Weights of a small GPT-style language model, trained from scratch on English Wikipedia: 24.3M parameters.
Each number is 500 + 50 x the weight over its row's rms, rounded and kept within 0 to 999. Layers, rows and columns count from 0. Numbers have three digits each. The size before them is the row's rms in percent of the matrix's.

# o: layer 5 attention output (transposed), 512x256, rms 0.0556, rows 203-255, columns 64-127
# v: layer 5 attention value, 512x256, rms 0.0626, rows 204-255, columns 64-127
# q: layer 5 attention query, 512x256, rms 0.061, rows 256-303, columns 64-127
# k: layer 5 attention key, 512x256, rms 0.0593, rows 256-302, columns 64-127
o203 096:591450556535531485477495495472509454438476512541503467513469577465515450536469477394561504491522422518545438577625482505410490509552532556488580471424496555481543525500475499523457536547479483
v204 074:383520531496515434522553483473520456466538462332597535559468503449460492526559486402549520444502528544534505426561547520589526483515499483512460493373545560444489499514543488530573525537547563
o204 090:581521492418548561506562531544486512504437460484576497507500498461485520485556472539567543599477410491518471474517471520575530481550529515496444462432474548486495495497456544444444591487520421
v205 099:579527424516575480488516549483483503488435556566494448633490487498439525533519405468513468450434488416417485447455491585482520479465571479538494427529450515537519557527522470467444517546447503
o205 107:393589494475510464551391514503513497486475456445332556454462498482487551506516536513450477463471541546398434577504459506423490438515421468510520483498572521421442427536474504529470553484472537
v206 084:475504569534529568457510481508439560466461461418450527443574524517510453483485463546489426460582427472465532431443522455541539511518370516510462528471494446517565475567468558497471592545527528
o206 098:448518470536431491493504520492536532489526521478580581492519571504491502499462442492478474457512525475465567529436581498449500537509465516482431514580518562554465567447468477600565449451429461
v207 086:347456502503463593470413517437409478421510557477507577446517506493476459480625522443512499499470473535566524522498484484529502558506478522470465497342554482515532472399513524561556410545512519
o207 100:508528497478490498484496533537483475550570544478533434478517404497483530516537458499390436487539492438657526443415545435502504501486470466485468564576484516499538610420573439506499426494419468
v208 081:378494506478409501415537521438426494504450468581554500471505582572468594426496523521542523552521560462421483517431450413543557569556543492413508476588438512484557586437510467440539508453463557
o208 092:465495404506505499539508507479586419558547490483451445494573433449556544386522479478497535511559495425583516559526469537403560388484487476516545586459537410511452397546487499490483482510523527
v209 091:360448446470523572557525542422452555448433472411491420466643640506475472438516499402513482478457490563464538496504485481508518571518499485481547520441542556484526447499445497652578439463574519
o209 098:501539640455474520481484542459445462459518450438570468573468462506530487499497476579430457467480484456547489513467510488493480483494510504401487471577522456467481570476522456476454423477614488
v210 079:545468466501509545402602494366489589476446493486485463499603480394501467492449544513467510501572449512477516463563544367457549506462531501498441492507491466557506424507459563566384523479494435
o210 088:494486580547533532503489540505469521494500558554496462525544496479505443497474536540404441513530509508507393509433569432532538552486484490522449475614566529514544479476537543449547530544534576
v211 089:425505433457515470560512465555540462485497465344477534497495507421489576452566505437492524584479543498462475471548483476529493534521486531430517461495487527515386544478532416384518564516472497
o211 098:584537492388461522518493453537539520474451467515501512500488487435562467467474512433566539479496441551521505483516486520520519448552572487483531489478469508499598468511507542541416462545520486
v212 101:565540510516338539491496514491454595521510449579482409565368524460521477501461569580469571522603475514497502513580519495457520471482591511496558521511561486457515564612493479543434470505447522
o212 113:463558512581490498508469469492557518580522580562486559497509534535459484373554432494511487558479592510509461518412499537497509553470493593521544503489567531485474486503539513427547474560561567
v213 086:486442403552501527546497455618619514516461505432553438452544496448388498481496523523477493503479465497492525507565450590469440523476441531472582509462506521474466469495497618526433463480529417
o213 095:536425643560564477477486493398445422485598521524538497560496487522528477596534413617462484484453486402518492540483469470558466493481396464493490463494521519552457520486466431512565544493540521
v214 092:470498419522416436557574455510513555493566499531529498535411586607516477517408563479550622550490609486465515587467558471451568471488472571475508487477537554486492582502496483529540569548528508
o214 102:438467445482512478467539522600548502480534497501505512500542446559563547463442480502553583516529473494448568493506493558501509510482565436421567519436513490493531468466420541473394508539511504
v215 099:571527520515504521496513501551535485492461488582453525545446496509555602540518585535510397486408571475506444507485437462520506483504465508507559494499504487485609526434568518437576530443530543
o215 111:426504422522488456492538421535487456443491474494370639443515563521516503503452536447508504474430518536530487513487492524433452488499474504529545490544492388469482549554489563499519459455438479
v216 083:527562589545464494573525498604534485456486529607492631534543500433405538464517441517441515547491516442465384510502448480529499497497467498478575545497568462510532555565491582551472529427515580
o216 097:523478450520516504519482494398517415522602496473481490444562491577518476418513459520501572517551460516542488588446438467545472491513442438612528446524522523534482451453480383454516462479516471
v217 083:472501435495565485549397450506447416449513460554646361430384482566509534530565473617503572496495431527515488482523458567511556520533517544497487471424512447461495541525531425387581544459562555
o217 088:544485497542548519483388512514474481564544434478575494478544426362528573458494486450556523501462539479516585555497468589571500345459526476500477506406524514509524494550461498516490583460503463
v218 089:561535497484501451472478523434555467492521458538477475479517410557517482581564502461510443436398561452514461537492479580543489510520362449567449474547431496498503463449538507447553526476464401
o218 098:539410396466493499501483483494506472459530521450416483460498447470529530547545517447471425497452460512556464536501437422469518436489415491535495529511490460523445477574472607581513543511381449
v219 080:521512421505586450494553538546494495380463616528550509551543508516488592528435522467461525532580522442428466457486450492544512493504486492487533433617472545513477558464513475417490533490455553
o219 093:478525467510537473532454501459502469481520383529397552457457487482546510451456478593485589452447482528364513578527448582491506433540511459529541476488571460468422363549447400459467547455563584
v220 079:406454500462589535528478578540448445511460476378455477456469502439577547461530462436548456527449579603513480440592468461512431541477489507547489442419574520549447528449499445511588469466495453
o220 090:602478586431508559422501458569481519480454476511470513538440471492468504567463566572476468405462487518538519383514533515524491494522590547480515540522504464457595543488531519477466373516536483
v221 092:607574587528507451499576508381439505459533528627386524523508491569492467495484443534464492468486532428500500524509487630538565419467493520544537529445534457484545419572541513566446506535519565
o221 102:419478362584450519486381429492496448535577523460456543426516472575522483500510479469542463495450572554468474518361470427491460536473433489525495520491520525425406569451534491510461491468509480
v222 090:443408498522473566456449563492478548446487542527498476492422597582430530478439518590516562484464471509469517582487530459452560457489600537517501493542415476529555542449452516569510453508456458
o222 101:433569512470535486455444488501507492493546530440487497555514449471428504499538528579496496420539512429542576564468544578478450476467538461459586481562465531514560468531538431454442415551522602
v223 085:468468636531550515504576446460507477520541551449398585511503433616500429559468513571471535524491563459441514590480549468545507418536469563465469576492505495477630479544510552577437533503578505
o223 092:440547399574468459511520488535523453475569587490540492500541502572496406594418556458499465484555491494448489510511559432461483559520471461417465476439485447453500524439465427426462468518458456
v224 089:521447567441429546514446480498473535460521577403504448556567479477588474510558529439482528537571508555561578567583488549428467553518450462464356532589499508494408494419516527450513525531443493
o224 097:548574480411531526524493571524493597537428556535519538479553501514504465436596434515463495525520559467463566445499464521453499436472564574502527484566380500570425467524507471508423533641476554
v225 077:458525536480428515516527550519492535510490492568461469537632611521490495408534524534449507501437552502513475471501494369539529547524571505493489496499556521496543473575438484658588574490532518
o225 078:504492453490400535511545453402513545454550581491439553515515516620606443451464525523405558491530460517503453524478511520409454584477510498542531542641497481465537559489568427439456396457562553
v226 094:341507575452439458459456509498490541465515520529554516452427570443527533447497442548502551564665451492467544500515498429495524553542416466498538519499473548493441550455473542557482497497462449
o226 108:564541524503543529476514549504565504569504497462612433583579473506450471405588461478511505591563468441515497504536494575545483439514550504518521420450482475540501362519436433450446542621597472
v227 092:588504412469499534529475574488434448476539594492538480602450518371504541488486490434511556515548471481501483458545540463491516527497413494471484401498473508515429524419480461473396574512481569
o227 101:570513609480490523485419529493361501569481432606476483441465502463501503440492520556469499535567471519478484529512503529530478431529562500530601503498485609462526475425536431444397583522577563
v228 088:510455465459564423524482530569394438545490506507536610460368510524571568475419476533541470491491533513505449508480482482543440416439480516532445423424523462541489530387589405458516521549462511
o228 098:531485518459521488447354476517498474504505477509441454454412423494488511586395530491560576389514470544452503496509565533503462522523590475536543549492502553413606578424518415525491421513490478
v229 085:536489504531601464600493518497476530471582589501505560465509533548573470551492487441478489591521432475492447472512468473409439435447467524493396497471597475559529486593501528603560504522472426
o229 097:514555601472541497459469495540502572484469482438494512560462475514458502511469491603499494384485521571427622380431525496535477546496506425488498508547516506525528632486510487472502416495459503
v230 097:621522548469582582512487528424442432454528512529420516629570476489441499478556424490398444357447467481478508421468547500501555546491634514568482503440508486486541513526485508605490484505528556
o230 107:450531433508424540534473514484417502462536488521413504481437502508509506470495578537444420497496529523480399570522514480484457487502435564476430481548540557438444518501568450390483537428494540
v231 079:546518509556473461619415496585450596432534563640417552487419545481582504521494523488473510593508553538542483591501446478415484500424525518498512515567539472498485568414508549508513459490513488
o231 088:465443508522509454433497551528469558503500491475487512526518509557481492523451512573472584406466521496431576432520501541530451519456504449491590530502385531531496557460514418417439451513505588
v232 090:482479561452501545490485531443491530568481410441406503473502440383525403468532493513540444415478523589497508482542571493506434538422528477549503500500457472503512466533476442461515383504512558
o232 101:529491490490479539521569535578434484508409544456548507574455499456430408593421582430555447529492485501513424437520525441500431566516495555428509504515406489491560514486506579459493441538486485
v233 104:573484477499533522426526357447467421603598415520471450513428488575545488567438483560526457517517576512461533470491583491471499482490588512458472537521451492537495537481487535435513514517475428
o233 117:466491446545473487478610419577505581530461560537521435534492588436522587501386584462527443456560513535440528452620556505445544560506538570396443557434473493515554541521522614474515544459446523
v234 084:471463492513469520459501452574485534483315521452490480509464529417460544482423556488508552454655455565462458479475453418558579555484460481535512553518531557475473534532500519489470483447563528
o234 100:527487536525546525511466584405521411532520408524549522455499546559484446481485468551523551564491484416505382537494508581520505534493536493566490468442565488528510435434469465443541545498662496
v235 094:383465591496440471600476481574454502494561570446426575504538560601513532468503507429468509571493502509545578579487479543550474499517529475438446496494592546523429500466523548542471549513490487
o235 100:524486465427472502478480492511566603503480547495547373529466487546472449553544388578488554418550469463440598439557481451507498518533473459464545503502451503548435525438523351488449460542477461
v236 086:623561572508468488534499449463542424508568513495440590505486482521552486443468488542463478461440593484517459560494540555466535502451421507526519503543513458522464413421524551458456558504576635
o236 095:472434420531439520486426506594407485510478503511500490496523503510522454538438547430563481525502448538457503470540510453549419501547533512453526476555375604458464558484491465525427492506407410
v237 097:389465548417488549464437587527528567440426548483500520478517603432439502488535535485475506483569442571519539438495436570415591519504506413489577478446435540555581472437511566567557472407491503
o237 108:519555539427531502482498499451422502492449445337572482579479525518418447521588423544501428484506482469573516506457453522556447443504429476535570443564471390586454497533500501496442458542538521
v238 083:643491373554504579547413416517509413529528512598466480489463494439480459521535483557532517449469424511560527466537537566420416466449610482506558504444557484510497455445542530475449395486540484
o238 096:434526572558533464486491460493360490544520577562529391538456580492506537540475531474520414490515552484516497457527544430545470597464426526464454521569499592477502639435623482467539529449470514
v239 087:560489570487371456467446463517536408551463357559437513511446512511491591434502552601505472400494510477573398447495479407526504423488595527589553461479483528492491504445501458458567479534474495
o239 096:559447428487468526532482442471534393538503481582443562444475455466516518492514553427555505513483484487610458524464494562481423461512518580522511543481456554528546549544592555534569584488529413
v240 087:453457430459478465455536544415487532516423467519460445477448539434570535554355529479502503501544507574491509466491502397485487493415501479504524435453454472522515532513465397562541488487520486
o240 099:524431562497523566444509482516430484518388442494568469534423505495488474531443519609551543456466446510454493440517513552530458511504593461499560540442459429470576490465463586419483460476635531
v241 101:409423507491463518453505536541352522567498458437450466418421539512491467451406420553477548542639484550531560511541537430514510458522506501501491514475526462512490531566480419519536517523452511
o241 107:559503482496450506486439447488621489578551565530541488419497489449422524403466460494514532419615521470536575499431563541498534563489597540522537579472522547545600448420525449510472364504551523
v242 081:467513525471467495538519514544524476485456520690447503508510545590519595524553540499549451496465463497530505534569397401572474472531564466559546505470588576497532533441519468533535523473447423
o242 090:451474452499505469523513377529556467421511506548425499450491513591557495410578505496472522497463545567478495475473475518390518487446485453560475496502518425480547479516582486459537522489510509
v243 080:507486575496452497482570406327575428452511430501369596455556345491468504484616562413471515542476581572521544630583478434542532553503515477488503545501542493409451434499547517518464451478497507
o243 090:555482391557540536524552494521474398562499571520526476447516515486551417432555502514538427520467474441604440443442469365451517507490469510454441544483468477465412473509545530396510521502463410
v244 078:600510516540511533492516490483551399583483448642493454383548366550512574531517393599552455397427448460489419425450489528543482508469623485584552520469457525488464482581474408594524459508504456
o244 084:508534421568518509554526435480470403452485501509516506474503518537531561539476625398530515440497531483526538497523494467494438507452557565540448581436499549465551591550542509610558535419528420
v245 095:541522464546436467473482466396413453460484473487487445485528493496475517454481508488493597534484449506442463479541530469523568555524464557505494495453528490525422486498498491547471519463465543
o245 102:566560460485526553513375482503534429567569516546515427438554423452591485396524517432517485514577459497568525550456515495509536466493588515522455500558567620496544396482552469496416529576531533
v246 086:438602386472492523554407475479518471459475477423503539504501493491477557462599495538479497357453516536460457514501511561521529538506620480511546472549454567499441569436532397502540417448471570
o246 094:514533463447510471538519509529449469428461460459494414504457509426536494470529484358517513506494446488544422581585458484453493458516542535465524475491496466431525444550526512487425536517516469
v247 088:514418480519556523540497551566520521470532517497536492419527489476414483471497462521513461562512438466549528567548523547378426478464532465472575466425540468530476490468510580468410482509452459
o247 099:476546605514522443494514463534458503573540557518520395487467510478447532487506461599508492423541565480459596504475517481538437542489404448552476466546496489533486509469545398469605412419410504
v248 092:493477519516603556489437571556516519452488569489482610502562545364481487586483510338474464572522479527586549518508489425505440507494482450482454494468462503533504457480463538611524479505476460
o248 101:513493589508483484428583532428483549519446487488439440477451468502428456533539470729390485440510448495504480461492477448484461486555428405529567482559478439508460488423500487441517408423501562
v249 103:501517549439484437448571465363447466503633542525453480506488492561580457472446470532490527505554517529429591503472566488457548401531438487444505520562449500551541498406484530458441574564528517
o249 113:436560447494498528490521432648462545512474510523570497556519562499497479419486527462605489551582478534425522429511543507558498487524569492431471461482428496481438453544473450438412562576480486
v250 081:498562487453482522470532539490452534478467489315493395503446568499497461492543558474584489515442510473523477431487512500437528471494488522439494450408531557533558512475523499501623566529467510
o250 089:485618570407463529505595490556478512495477482432505611481499520471503550435523527507569511525530510548525501466438535523519493556521523557548465468563569465451540600475510574542458470520452440
v251 090:469519351503480524490495537509538479399473532536451367453505552488443545459504411539498446409419450474464467418571467565491456517454596536638610429360523541490514549532525440521478433503439459
o251 097:472513507489523535502402441477430446476506505477456518505491523426528541487580524445488433494446518470518462554454495521527491469471481550518517458560555555474490495532538521533430521505604488
v252 092:522577484542513453511576491534482517527448484445516502534400497382424536518551480525479528524565443469502423432530517505546498463531619498442521477457577527533436540554546457462469510475457514
o252 102:596555529540514563502471394415544446563539491495459503468460518489472480467547476497572522586492459560576355536455474488586572548538453523632480453425574554449571460484563460427532492509574524
v253 089:450624549469468459518462478495439501450534499509417569538569450548546522480466566460482538483522594552551518525538473466542447555526483479474406547556521546485308524342588532466456460476475516
o253 101:511394414444495523529532510569530558544442519541531336505582499442522470463518487416475512551573486544528468490566465447525582475480537540527501476467436441512438428473537541416467595608496459
v254 097:431551514531522551515533530504472452526415440466512493556474488460483483459478453468574477496396533536515478471495513420598461532484573531552498559444622534436498521561482383521568463508561555
o254 104:491464530476483555502506526506529453437487483545465533440446492547483513548470608501512548501481503526504397465499567473438530593498541513497443520475549536382610551440511504457546458438574442
v255 084:549515531530391442501443443542511530526558434539533512527546391528522506410378470593483491468582534470457542539530522469407518452480422514503527544594469450524409487459469613411391540568449508
o255 095:469443473475538494556476534558564560510477565515571452543626547442507464481490466375548546508602548504412553514533525514560476493479547550467484477522438616616459471551470469558500575606423444
q256 108:429480542477426533470484539481448490479454524459522500455500560429471569439461522448509424523441530422509458495518439465382513458550472472519406556386404552551529497469425483491519505551525571
k256 114:524422526499443494496493531473528425477437480490484551494503539498528491495506450470549495459513491458425387445529504404522517372495510482526432501468480598530479455427503484589488415580456573
q257 113:421500532424461545501518560513482463471526580541475583418528592459450564457514516492566448461540513541506508491495408502528403439518433509508495554474531501483524486542471546525489485562542513
k257 108:471479520407487532497503488454507412460470518592410491401442578510492496487547494531548434429517435535438546435513376542596440446515417519538500512507601543550546545541469533558505443575501582
q258 113:480431550416456517506520517533518454507538533514533518567507511443432579469454519478531436500502522418499429460476384496481417512506500519604460470444465584484576498384443485438438525522485529
k258 117:514414588417484511519545485471573444469490535540500565508475554498478544457513477502565484502497565484441394457508449488537504432472527502617486459501483568465508462396480477544452459552520541
q259 118:546471443493557581479512479478563398548489368510439412450409442598561458619474453599531551512471541515423581546576567530564465540495583524448533533556440558445440518532570498436420505510488420
k259 112:490514487487545515543479484453460459561567461459501428463473473534522492553448505566469535535425553549508551557588525602503479602544499531472521548537481499442483504499531584407425563480498421
q260 111:555522508551571450486512475515569531479556500498447497594462496519593426496543485489487554478575465594482525486513489540594508533486448506457595484625624475390461500565607552486471492507500452
k260 115:498589482515571502476480488519510561503574527482501467544464504460535494529516510485460507531508461539609576502471450537494429635516471484500527488541562401458463576520521523417503512439523461
q261 125:475528442485498523576434508500476449462492489522453505484472458453404501510584487461488517410394505431514523367532482458517498500505515440534483513423475567539615505558541497414527518477478518
k261 121:489507461438459543542459536430495492469510490497474525504488403467431518467608470519463559374444527476513538388524453445525518501468513470529482500447475541518598476460549472477511493493537516
q262 120:494497667516462439570563448433561532495564528568476554551419528419488492546433514453450503451529549476527473440495391524497541464407552496620506470507541558595492456528485580528501527494549451
k262 119:466566658467467467504555461443585499476540529595518485472418484487476510573448508493496486575530534499546512458481435487503552496439540491591472497557535502551461481533468530494570441541618469
q263 123:522496456503401459462511503505442483417450493480493573560495514429442468504449459438501558452447499440577540469570577548476521428531417480553494491520499452566549490478501343463580502515482566
k263 122:502528475510400495444541538563476467412483514460508556561503469433483492504424445446530543434467489448602575487505550511506494472509427510599463495496477472511531458481526334476539557473522500
q264 120:540534525519532497480437508431434475509488375423486405424534405544484533492558484588511511500498546423403533417536533503430452541543581405479499541374380508538475536434470502493461455474540512
k264 117:569466494501526479511477529433491527513481463473469532473545454550523488437563480501526521489523573452325466431570585463462485475526584471493519516449434502548512434433508504573445380507458470
q265 108:543519540454530442520531488470447482455465472456576507489513461533503484493469404519512622531605476508495480488503531570556473413486498564488514509553493447533472508575486313471456537534529491
k265 106:540593543481542519488510439527425475496434487453557562482495465504489464517432458535499563493568497461497483481536525505518442427514443562511460500543496472562490472631529372474485533501430449
q266 120:571502517511430425581447482524423487416466530479432568472539559414477548394533469470482565441496507475508494464482490474483527438531439518534569486477506520567565473549506502564539478543514601
k266 118:555528496442430520481464529560480487460464488476453556443521522466477482422543494527472524444524478450540561442388485455488391463504444488568515515466496512525485519472501382512514512542566529
q267 129:458512489510494600534500560475540501709558463543498506469520452555483467551498462511478433506453494503499554492513471454484467561493591423471573532428505477463442429498515546536469504436547471
k267 124:420473532518457542576488507428538513624559507517493484501569481529467531520500477526458475556484537545534506516542511519419550510530589420441626489471502427480485397532500562609488515452554549
q268 101:542542454532507514401462421517527462517501412501458495497502519544556426567490446531477592525531445512490589494558605496581498550513501515441531514567523390434449503565576454490498506517510507
k268 105:515575470559520509498444462511433523505522492426499442506581479444514454494490468494449553500465461504580626535505545515434427632540482491489532529539515375508462567529532493386513569442533436
q269 115:553507443387567454418495505556469499429511462444491433505449507526513450550492537560592583441533522443498512447421541570503425492546543499578420536577397613458544613448511460400456491522420440
k269 109:613508467415595473460493480542473516473476494419460424526463548538522531444511515533659557458504542450491519471432528569460469478519478564585411553590385623439546583426511517428436500500502426
q270 122:513475509572496433486509472477449569463485401432504472415470498484458548482461616556520449537538555455521447565444538535394564458480423479559547486388422516577463544469407579622531447514504528
k270 116:522469462561504484477536555501485506464460450481495548506476521484514508449467506515550469488583495466398408540470574474491545413451486477514546466437461568562444451514461530624497373505454474
q271 109:502476495454566546562504527581530356530439343485411493442470499553515516594580459562530541496481501485418528464560473470597453536562567462405556501500488618466502467542558527450406527469533406
k271 104:482531491421508514601480511506527465546491452493469481417513491527492530515622503570487536508433515523471525520557444518490452618574498508460596500497461518429515482532533530465406540474606447
q272 117:431436469417501570546527600553504495554473423499483468422496573521460532508489552554603439500414512518540533488466449484525397521549570496505471488454440620446509462462482531489427452423514430
k272 111:411396536428476492609533562507537473539448471509481432476554610547483575523519533561628483478381546549486495526512421527550473514530556510477531495470475632400532471458494571607440478470505501
q273 119:531465478484619419461548516460453550409566591381507439463502444481481482351498541495531453445557564524577478528465580517515538428569412524544517535498487486450478588375475557524499516553476573
k273 113:518435474491587471462531505529465504441541554453440439502454542541474482370472503552596391461608492489543479484437528547561536484488454494540504537497495578493495559434519477507434484461459540
q274 133:615452472545607476535517512503474474499442437448556439522541446540579577473451464599530548551507591506457420462409518511507502517529565563497567421505491499491521516481512477543490383444471504
k274 129:631462491518560465523534537519479544496458437464572528524536426518554544449446474561553508522505602490434384478444540479478479518526533543503573462432418516467510518518521482523485370444373440
q275 101:561565460470432482508483459431496462485449452494467423384487442475561456525542465494455573567437541430451575541643666493426496440498413496423480581450433426499495449543485429479521529594500507
k275 100:464507437578482477516473486522452425507493436450479445450487482509546418501483490485403573498459529475473552523581587543538485428494439526413476603455507454472535429549507435478482552554457496
q276 129:511513429489564472487513564499399623478447595436539556441646484524451580385479533461548482429485488535584498507356482528441521415592425535510536495464509417496493529485466477587578434521520540
k276 128:562482414516546500462539525517426551465428510473472555496546498527482516428457511467531490336548416524512477495379481460501446434520485500512511488441500551570503527488484436606543390443426530
q277 119:503459461526567454407430501548534510533598536414491477522551560486507515381569523497469395489550498551469503500475502457496575510560481452484552481484521456454500522448445675565482496538505552
k277 114:537439464471554510411454568538559522532605558510472480476514585464513459376589466549520390517553448502486442496462522474500515543502518426504558499468482493491484581408455553506433480492517537
q278 108:478500546563566513561506606510461546544382406412583522379585484438500570564537511525507480509425540455484557540438464480418513491559482506424493500408535494519441507497497506552567518452549485
k278 098:464504476594484490535489561552510529560409426475432472487539472529447497551470561503535479484499478438442485514506482406482479556547502470472493484393559601533487493567508514572513389471494519
q279 108:460424529458463536512530496461578472517599550597459531477427561465427586505446567495549447447547491493560475487441390526538492502452517566574487451490522595530538537473418601528460546495486465
k279 101:439459541435479526500520446462557469480553529603493451454397581505483568589507515550568436490534472534525499501475397543556580436448539557585500479481576548534519490451392640558489478529500555
q280 117:581507444529565452430460508492484546549466481408564496442552407545583556355579528539484465483526555544465419518466518462421628457545497506489560439506531494513541554458430520534519530500462575
k280 109:571450395490555516444464547571478546563466475464529490461489453554550476379544518527458406456572511540373379472493563434438578462512536512470547481488469552527510538502449478497467455470372532
q281 131:487510460468443577390453457470547419529531538508505477510461485491488439480554488547486477615568436534517482529584507509600462495397485537543472541570516476481500555400490442436408510501439557
k281 126:496491494482513532451449476497511418492521570507575471506452548472511519469533501500509477661521485518538500504604525566579549454456461549510474510567564400516510486396464476467413624550423563
q282 117:524489635570459388579488492536507587476497574534534517601490542457505532407429480446480464498492504469540381542442431525372578500485487507612576430550562484555439506477487450516519525510524533
k282 112:559510553496494449492535491531542528486462495554464535574455505433531496459415499452461431476578475495530429523418461437443540509435528474593533432529549506644418524502499383471543412471534473
q283 127:461494554505500497520532429499526486539468535488535459549458543552576381555518454505373488521460610490432559531600607464494540572457496472454425475533410506496599509494484453486516564538490480
k283 120:400514552503497519530554486534460570550491570475587468531525495480535463537513490482416532529415631493511563523562600489429528559515465503503424498549430504447567498522489480469518659522544462
q284 110:531463472467495421510561517445508542491538612483541484658492498574554470443457510454462441519457492539510409516392516501516484531487540557573483415547523471383582471396549427474541506490415543
k284 108:501486509453528541499568528439540577469544622485572520547533530454560521461499536501521482554479597530572433533437545564475538485459530548569463478494446455373500502414490447484487579518513518
q285 110:483471458420469500476523480412471482531569564543413471550525499524453519402466438506531436410509443509499527424485484594505370490520566473571486526484464517388540460416556388492429480522455522
k285 106:490446527380488512494582531434524488522556593500466517531544575456492571402510451505558498476501561499545541423445477623522445448484549467555508470522477463392525419355528427592394579510532554
q286 098:509484475562591467513592542511479458409471410470463399442465496450547466593500631579548566566452591509575584611465546484516517512549428540429457564484512553452418520477551561486487480549534425
k286 095:466482451562556461469533505566480505430529470491435379518454489532484487538446589526513483529465474470519489565463498528529485583534479545466504583461525647448458584491578551489518471500515416
q287 111:461511555549534391430505512506463540416479492399494475480474471441453449501542504469537515466540486430558577507532531530449537504578436452480462573490493455562385568479539521450559545541583475
k287 108:534489535533487426412468546556498485437508475475414490516467460479460442449479479463551521444568429446487525476516506455512479549520492445496459531459510595580448549493574425501500441472564467
q288 120:505482538561566512551588541472488531587434494451520524375568465538483600464522480530454453479489579458482494616502534516440579447556493506459582472451510430564451434556395515604540522517529519
k288 114:463447448578477490535565534522460459573476396526476466470526496600474496503449501512436447437580497520395436558532526515512527460520564495453570468452499509538477469575424446635507465481425462
q289 107:534497415616569482450450474590590492488533462525470550540477507522475517544501510513507610496560420556502479512453446531605548527473477533466622473591601477489454545532562578497461529463494432
k289 107:564548387545596496470442484534496481491543484499485481504476420463465506536495489475461530510520352557607506544421398477469482593527454513542569470511545418569458589530521515397506485434483423
q290 103:552608496489395448588445447484454517498512392558508520580506434549477385542521484434432513558464449460468507455538575453492457528444490502537542467439482469476522465516527447465520441469550493
k290 104:460587556488476519551477485540514544540499467485515571505568485488506505490521553468462564606469540409549583508463595532473475514473477503506527484480492416447463427513523439501531566466594512
q291 105:417466569457384496470492508507449468471493580462513541482492585438469549417496481416481359499495536396515418497582478449393514440501469454566402549425426513557572484500404451480519560556500564
k291 107:493400555473444490498486477471526443483437518519504572488468569502538507431501435470532482481538532469432420453566521468489558357484524468542457496470454550540505464434469441572494498602500604
q292 102:550503478488570506533461500525560556559493520557500557567547507560584478507468455506499520423495438567506560419411429543608479553508607538525588427560588507457520480510599542531476455435518498
k292 104:504573540446524487536475492476484614523541509460541463478542475481539526507528480523457522500439532527638585468427418546439452565529501508548560482528502419474504542493501563426527514453563455
q293 122:504568633532466469576431463483440548485448502578557545553486488491442450462486405563417496530589527519464434409557472472485521540438577481518494485432546485561590521606540421514480556428522500
k293 118:440538602494482510541440461518467580485447483572614534495472446497475501475502485561395493532538574463527480428487484488477539578465529525491469488485514416540516506621490442480536552503460510
q294 106:446502452423455564512509584565488503505457490544499524526520550514503502577483519499567479509388469518500527513571473462483371546566481452459457546479474518431495453526575446406511443487498464
k294 102:480436530445476514561548511480502456480439516499441507585530541541481520552513564480543512448350483518513537554539415527532422590557465496449522490531454520371524511530581498497461487507558532
q295 120:554460424490492509466470523509542396512428489451471498517464551478595568490532495562569527530464514493437402546472461464529511450493542602454479486591524583528503483448498476441478503475419497
k295 119:561437355462449480482513569480525377488455480472562541500462523490552521504474521535557483532444500570447316524503509484564527453507542619497517501539528529514468514444496425429476457560419474
q296 116:403567437491488609499478544510495485512494585503579492417609471523467558506505491493505505510411461541525581480495489381509470451541485437495409526479495416519527516561473433414541471513556508
k296 116:468451438528480529508490514494482430502490497531481490505561472575496481553474526468498518369462427529396484438534509401615496427509518468484457508504535499519519492565486524529534448520437536
q297 112:485508461453517526433524498517488447476531453485544492589508491536468368539468485528510452564570496542478547513555557458621454524518465530527508510455490475336558483454562449467476462497452558
k297 111:462480529485556501515489508500493532449545539471562469533553511473463485455527485540499486615462541537536571551532516604511488551509451535499530530498462444318547519438527459488483628448529522
q298 122:531487498510526535438555607463473550544429492397561474495524368499593564492436519548530470454421542471516503538459483499418513497528588483500463491489535454492458524533460477510558466445518516
k298 114:541458437529460479498514551457441456530479423447496513540488410537553500543405523471479458399465452554443393508539509460500510494504591501485508493469506549501499541544532480559510367379362508
q299 101:458529558512428467467483473477468445467463514425532525453494535454471491479536461451483455598524507446461466509558519454404489455512425452495435570420420461565507489472438483482528500505561573
k299 103:547456535531454473457501487471500423450437489485494560493510563506499477487529447478511504509552521447393419474582570420490516366493463445467464488486473509560472458494507443555468465553505568
q300 115:603552463572478420546510424427481591474492581548544592522554469516436521426472516409406525500542472579528446532437507526442632429449419563498589443521601417545496503574435501612600493541476537
k300 109:550621429594503536459527434507433533495477515561552568477522437478454465468448506469389503462638492492581466537395530425411538388432477500511548452514538397558473499644458477507618471532458523
q301 122:494497487513610551487524528447537432544546443436463419357524511436547517475533505595544469519532572485466624411527476471540482433551477472498518498454466552494528551443468620529413404526510501
k301 116:504449505461567499506497505447526488502491488492468448394523521506528515404545480578592459553512550479370543397632490499592467432533501453539539497457514546458509494467473567556427333532458499
q302 109:533507479458618422470457589548448510420425497407498449499612546535469526523502484481624589524485492463549564491439499544468451475634427533481491535505473528494455570418569507457486486532491469
k302 106:617488478505579449480508543557464498450483506386414462546568523530473508448453524459602535496495459445464543502455469441462371528548443527563464523501464597525493582476567453492483379504505456
q303 108:447432523561503519523511548555493555469456491504487515534487575444549509516446603564552481590455538598596475552445397441489476544484475509468470463474525530401485523507619635568518396477531428